From a checkpoint of a small transformer trained on Wikipedia: width 448, capped logits.
Each number is 500 + 40 x the weight over its row's rms, rounded and kept within 0 to 999. Layers, rows and columns count from 0. Numbers have three digits each. The size before them is the row's rms in percent of the matrix's.

# layer 6 MLP down (transposed), 896x448, rms 0.0869, rows 561-598, columns 112-167
102:482515513480510512524509444469466503514498535474469494547455474520515450475514455555457473492490503578488509527451553491498466475546516517512500436481454485474480519493
103:554478532508442467491579561525537445529494494485550482579508474473549488457576537470496502475520512526503492521555438472477554513441476502528473533534481518512551471458
100:459413490572545602412530462543571450533550443465553554506514530436409506473463556494510529463442561470493444446479452490581518558483483508469518553456550557476483452493
103:458503606484442499526504505463531390426497470514489450480514522486558584446524490473537490508464472503548492496542467429482489476525484563536432506517436522500549498485
101:525526504578516540574513500447557469487486484430513542440496523461507509460543492611434480518456544493510528507531510561498518460421451550505511551501543466500481524520
101:507556547490487549473535480441528528479525554517456524520553514462593527445450463518443513538446479428532547460524596504555456505467483554461543495442544559518547485480
104:483531446527522487515505524467548546548490415529537448549532524519506529505514518486422537516546569470487519469473500528461537471474540552504500498528383536535480474559
099:457464536473525470467472545550510521524512501480525499513446491528418517476496506502546548525488505572496494494527417410532385454504467430515500614457538540554508454467
099:458504479472502545497555543425469507530602513484553480469482506484482543500440500452561493483526534505472550420458449551541519458494542532537496467496422485502513551461
101:465515528452544568514512490545556488519481474504539576449430526566471478508536500440438495480459514540494474531475532490446450440440477521533515518504556533467509476550
088:563516424516491526499475525520472529491486521486453482412523448514494518498567454443543483463494437531534424492516607496453431456475559509458568596523481455561474525485
099:520523554473519476521503471509449476438448540529517483494515528456504492561483506520458449460521531525516464476464539438524412415447539476459545493510470459478414492493
101:454497522453478457518473471582621424504507595527524545499474467559498475472508498574481492495514512453470520460503507511445514484546505475521489527487456535558521434509
106:515490486420411557496497502519480494500460563481520500402517535505511547504438513560454522526544486482475476481432469455540456516519558521548512516489492463494451545450
098:447535554474552484470500481541537485427503535559473508555496438422587508479462447475529493568497456494433580468519492539521448495493513499525467442472453470470560501509
104:500525533453504437477552477490550464485447553523477509536493497479538420502529460463542456511479464511529446594516493443527532457462460541438506542573508541498428518507
103:479509515482526460521523493520528447471467523443550522515479449560577406541499534458486475502522415507547482544537486522501481499408414522513511517524533528556530465551
105:473448478457482429453477479538522543579458453446485530456476421606627566484505514514479503510483498440504538513504597503478507464513461530471482474596497422518493504495
093:483472479520521581556505516487490500535516506464427484501507515460432490527517479547440554450541474463481518502545492542522518483537549463531499425526458505543540535497
095:486446532551544578496550469574491525509398457473477568480552517544514523521481501520423450424535402443528506546509535549493535457535473462449528518554483496433511511528
105:511528474478490470471507519462589473598569507457471523523514548504525527445403540453571441408550477498506487500444479511536453535548518539526547471440569455498541492525
109:570565499543423510485493521488518409462472599476473450537519459437472493502465422431494461449428499457500438490507515498495539594431513504448442509552419507550468517521
099:516580482475480489559478428504492557486544537482469496547511512538463582446545428557472501538452564587506510471508504462490526461508489536478487514502559514495543505478
104:483435455540489543485480580423453496501511473522422577509491561503490481463509527564486506508482484529531451562462471525523524550461501553572528536525506506563539541481
097:472532536474496483532493519477538553506479512549491438516468507480584482460436563545489494537497584481529590475536595518534481464529408490450434527447451442429502486507
090:486490446508529514528495475527399474501535547490501539516501527526468449484523473518531530507492535476474532579441469492468560478511506582442471454561498552519445523463
103:526486467434522583467461417501465575441454483495531492467487538490455483505543493478532500590509484499474481562439468470527479463453433485450513408513462402472507456519
097:489510467515506438456560458518475515449455523476514575479474452457481453456499478545470525563485490450520535475498497562492508469441477449511457519588505563542482537527
107:546576491496553540551467528508507510499516456482494584492520544524501553461563420532487493482425448500476493447455480507492504506518488491552570511470519538544548486485
094:544454476488429488468460503447436533459517523526520493587469485510569488417533496475495478513441471547481494512416485449533532513458526477456481435523523504510528434499
104:509544519522501530506416431480528514484488493542564539442524485496509505472534550511520475503442467470514497613431486463482548547534456492443443530474533502491558511479
090:416566556501514539544528541535473502500491461456492489530517488514502499551459497505519528496528429536515504548480522509501473591518476486537527563495511487526465486522
098:474521516495497542426520476553465451522556494507520513561501412449531565455531469533465464496440528521489524420491537521498491577497523528512428533567479520447528481500
096:448511493551523585590528444520435551471432504533554469489549488457483451512520422498466479494491517483540439488553506482450513505524563537438453515452488441458494558428
098:495490454486615502543527538513576516517524490483514548529492545525517459510530467442572491529445483568562528495524498511428471551462412441468469564520474522440483490506
102:545483433577539454475448504508531474495481541509530446530494575485487524507486482445419497544438465518493464524513457494518509478475513494569473447519519504504482449443
097:531484503483482548506525472533511463509492512529519573511509473477599454468450541511546487504410462484619510496428508503545515508485515548497490443548459573483490419526
101:449488445570440485491502541532486447515465570478552505552524452519512526538468531483488470539457452497581527470479457529488528461479523524493514513452503521501535503519
# layer 6 MLP gate, 896x448, rms 0.0821, rows 562-599, columns 112-167
101:553510516467567581528528513547500511487534550433502486472471463551548570505464588432485535466541536499508540530562522506495573468487433494492485522472505485465506540525
098:535542526466475429547526513440431538475493521538482497529478455465503537521535578634459523479488492502478553426442520451447460505527511526533445521525515506545559494524
102:551445475491493491508418511487517539562498494523486529539522445522516533513459489455496541505502437431486494475486509498496531528552576499513522466519487476435516484505
105:459517506533480521467542470483492513579607427476496476492477558537488504511485522540528474555417527504488566505494448506527545487476497534499526521557508529367535495526
103:505460510517461462454504467485501467486442477496518517524484517479527440496531508501485453549470497526457470502511490473534564517483527542524482388589520507550528494557
103:491479584439527508505514407493475477484478529515524427465513574562548499449464543487526524549481463458486432579486522535515599546487476432505483431551579447505546475449
102:446539460492531476535523591435478470543495515473456469453448530575514541465492531547484536457550514488532501464481445478563460487437550472453501427487540523541526443508
099:490446518524543491559579450486470534520510430510493408486480483479485453592474475523501480495544542550500525576486453462476532507508442514542547537509436534527522493518
101:509404504560537465509434471536434519553490548543510467516466504468443546602532432432512578440551488481457423498437485507524544455465476511482502461550507509477438517512
087:404508596463487479478551503453451508492479522437525495507534467488406500500466496508516441587497403491478525447520484497431499463497553485508424392575531478430488455507
106:549511457484429522499457489487551538470478526543536466455360448484502527506484500523519488514523489488448498489507526490571525416534379553519450545480557422475517544537
096:515511428527552548504457522474521562483461475529444524491474517554543525538532542471422504522484496473505475565549527417500456511460481516494542514504523495514487510534
104:563588499504442449461552463524470483521479537466428478412605539523487500491533438455485443494479517525588445549503527573529559535524508551442476506492441534451379530566
102:356443544562542475497491502499492561476473530554497528533536464498505575518420533411459503454457528581523556565497476473501515544468512468527509545503496487420457453512
101:448506494486464539532467497476545501479459491458496465539442473548555431401450458503495484534517577483546495450461515556482524533528499559427488497454475446508459517468
103:474544589560502531456544551465510518405527497520457484524411510471513556585505639485554508567528504434513482467426526516534502415467486528541499484553526608463517465494
100:477451531506431504473427500364542560502481518463489426492480470514509520478445525520622507553493526517521465550497523503505518516513554524441520477467436504461445543529
099:447464513395538487492452447592520448433520530492477521504444586508547452476465453460521410475525475492581466509538463504556468412462499490481491563438481478553474453440
101:457588436487519501486504613533488473495498425533503487433515581537488449488533549582519407499495461461469478494543422450453505538502410600508537454508450535485556515501
101:540540466476541507481505523484553499500547548406522492471431479522509476529453490497505521508538510518519559519552529464517451583454612465472465479481480518545442458522
107:478509457490497520476445506480538522537456453557504524515524516512512505518495572446463505474576444473486525498481553453538434382458477553459489421524489474519551516409
098:564437522486469559479498506457515542537470483438475586532566526544498438502528524460478491513532500406479531519504495518486512453523519438498464525482480529534484511463
106:448507478435536532454588474530530431474475479502528463415566508546477558441534491515512431471504516459458487558529531508496545519444505552493493436527497474474522503496
107:506543529551501492486514551489517526538569539505469446485515503525470466460501474479578524454498453523480472489520530500576549442434516475522517518504533470473516510505
092:466487537520507480542463469480419566544576489541519512472432484492512536480518457434478511528566473564467523462459493524483534435542535509412489492473455461476470467572
108:447511513463498518488530486467521489485506555467555523496489498527486542526501521523486471459470482521516493527510499525502465504552480542543488483610475478497459452515
103:527451461446431451483541502522466470524492478486460497454449567531560501552483456491477539494554571529589478516551486500510453522523501540483573545490455527509433450541
100:461488514539479482426482598446506575533519467536500544474475483526520462487453479451436491531529577573541517512491545518515522525522471425485496487506478531555505513520
096:521448430447478514449545476485468507498479467527464586554481459526579477564519577490511437442484523494445476483468512491506433523463490491487510481483544450554488453455
100:390525499473561521465473511534407483588587573530502537449518443537467485503477472523515470471439535517535439510491453499451477480516541523494519498516560467502465469469
100:476509420496487521433517512522604429424500534458467493476534528497514526493543570489491493521515418512480485530538534503548605536460508484491555502475537521495569565480
098:499505488489515566563536473510508487502432513478532512471444400470481433528476503498478510501458487493444496542528563496526488590479528485514520494494452525462496568576
092:558516543510528565439491574547509495484480474523468533434491439479520553568474436486555454455465512459512450578593541545483473535430480553502522487490568422458515527540
098:480457510439473471486531462544464441511506595530507477516535470496516492463570462546509497492487432438427541506495442462458497479469578537570524502487517487477532476486
103:518476467553508487557484537491502532503533542460531580508590501534487445416496521533530487464528502490468549462513527541540462440496551471516468406475447473503470478458
103:481511499465523506424495476477515520494455450490482523461533565477484583429468479467547499461529515442475549515565460530519442476499473523608507502543513471441468504492
098:504510461530479459514435540586498455529474476473505541480494423450497560477488541517453467557394472499542487457512454505498526448535431490570465446482496550601490408551
102:539512520498481496441503496452454548485499549487521580524482454513433479453628459450506500534526494552452512558473459568481482525525520493555505488440496512506492522512
# layer 6 MLP up, 896x448, rms 0.0886, rows 562-599, columns 112-167
102:417547514485504500453480512478507431529510465566491536493516475474518559536528495568526480439463557450432448471474505482454554468525537476524513505481512452442477494558
091:488504489519522499457500509508473512411480497437555505550513502493555435470534455535453546502509460447503509519548482538518583475558494514508579512474460542377524453533
102:451495500483478501463439511449472450465564463544472492551502513515472515519493478533508456540500502539472514616473513484535483470452509484512455507492459482382538518549
104:486511527492523465538533513515465468507490520479514498474529519526512542524478461483471528466472534501469505494512522511522456504438507522493504560547479492567509539444
105:506432466541441495467536556536476539462505480516451478468523478553502554446519512560494406491452417576517511541395365510484525521548506483495477537524503452454480489488
102:465438521544472496541478456538579470528511563481514507533498497499459536506448484479519595465465502472457458454458446525466499490476555456488500551533523473547454555496
099:556463484563481506547547530464482507521501454460540538539436422472477469524546458504490507409509547467508533465457450490490471508579459564514472473442533466561560594537
098:458530494453524454504487531501495506520506523540522521545507537444482441445498522502546478505491428475479422507541486475563437515462502521528439507530533519515450533509
101:567460462478520515524477508474521451515500551554469503547548417491472509519516501457449514509472450502479481486514547527435496537533550491480475464552551486476514488512
085:522501489475510560497429489573497445515493479471440485491475514498535448530532485529500556541447479493510496497394466463562509486501553500511484575488549546552479574537
102:425478538439505507452509480531511491523507476536479546494453552427542513483438485521412446469534462504494543499571472513462520516538537534477511521535563515521509506477
098:579538482580485497533512441468506559496513496482499523523535471436506547467515560423482496511486501520473509513411500531465582585519498376455466458483475496520436497533
108:586561535398484541496509487531555466458466527432453530546488474446507487476544499557514540513467476456536543437506561520506485490530472460500530488447519483550514426497
100:567506479456494492457508492500485557461460484484475509482577507496486500495527486491504430491604520474532477467525489573504473497544468503514435552528536501511526533411
100:480492478462492475507481500437463550497543541528506467554482468525492498536504536512473509468441503442511502520466470593393470526516453452490512445578452503501560557487
108:484489523520528532509558486527459539550505491571486441580535535477590564471492504493457499504489462523542510484491450551489534544525482438486503467479550448434540567474
105:529528422467464444487510574526479536572464589502546455527391528417485431530537585438457448501454429513554486483435525483535572491501486550514507457464504514507506540540
099:502557456443426490429378524478474495457578456557493446534498520567505469472479524498534526451548481547554503448503431468443508505562506531439497492532463526489521593533
101:455467506481578437550418471517567483443555553555471485507505570442508503459548540432485590580407507471534508496473501554467533517414558546479528505523485439525451515472
109:514494549489471521520519473528462511559545503471530601503510500477496457470478492502465568523537468499472495441463520562525480535508479443536458552391453495530531530508
110:499490535525450524447550586522500418515506452503443495542627467524496522459563530560491515545411475454483483501551513480438565528545477430557506513488488557475467538464
099:469586446475441515513516523496504476434548570468441459390495419484522562550419478507474560489519532484434576422438503537532530537458533488526528520536472519411391464474
106:440481428508443473428471430456574519500487476529551434479485431500497478460462537546520407567498481422516460509452515528520532561517433456496544458466557456515511500469
120:496549444521447547471525485418491454462527518557513533561489548504553543505502495536488481513435516470505522513550564507489475535504513501492560539492509501519531493531
093:480464465465438421502418554518489527508543518473532513490487491510504432528433505453510540488530482420510527519541392509548491454439415489439509531431483554500500503556
112:496431509529553473474487543550483478562507550501492582494530490506572543452521552543571499465510481488457516490549462527449448493518516508488474510495526507543461516463
098:488466467564478509552509518511478483495507534491540483511452522461518532447463490502553525462503499537495484550454405518481488488519409505504497502494594529455499489503
107:527555513567459443522483514458486488476444479443520532467504525567503450482474414469531502542500547506539441468446583517478451493484526550537574542478502560492522497525
095:467525473547449599539511517426532450455559530559452503452516562473537543520515564477525476533469575601485514461487601441474510548507491490443542574570530537476516592519
102:454501526544555443548518588472491482387538454527434467475492468525540483541525449568540499516486506484494541465532507530505574494502579457495593486486529541502555498437
096:567434535520459489471527514513460498430528541487505456500466496540514484525508465558483493455528363510444436392548475460433471392503489442450442520468468520521468532437
098:556455495552481480536439491500534542512471540524483545456523553419434496549422501562463444498454526474477459556524546533514519528504483460491495464480496397478458482474
099:449422505453573484452495448478536469443489526467487511508496548464543523501562521540454447564462452512559399549475364541483508535455481562505458540525457549487546507500
093:473521512465514534519495493474494504451488464474455500471520475483512544478424549556506474515447531447526528476544535513495466511451540491517528490521464460497445529499
107:466579514546540470527579513499529452570516521510508552492497448600511502435528499516578465468594508483521429533520541515460474494549472460513496538482514545541518452609
100:463503525514625514528553396478547397519517570476474507528475459457515512452491543490510491492496557527460508500542498517492473485457446543457495521551459455506486496470
101:478509495540482485497522563483504436466459459482520530512535545483524524528461479538470464609564523533516526549498468517479518427514499411495548496513577494474422489504
098:531472541519566450472524451508477486456456468499532474439542527437435567513536468554444519538541556491450448461565566467358535572504502448569521495554549559545558482484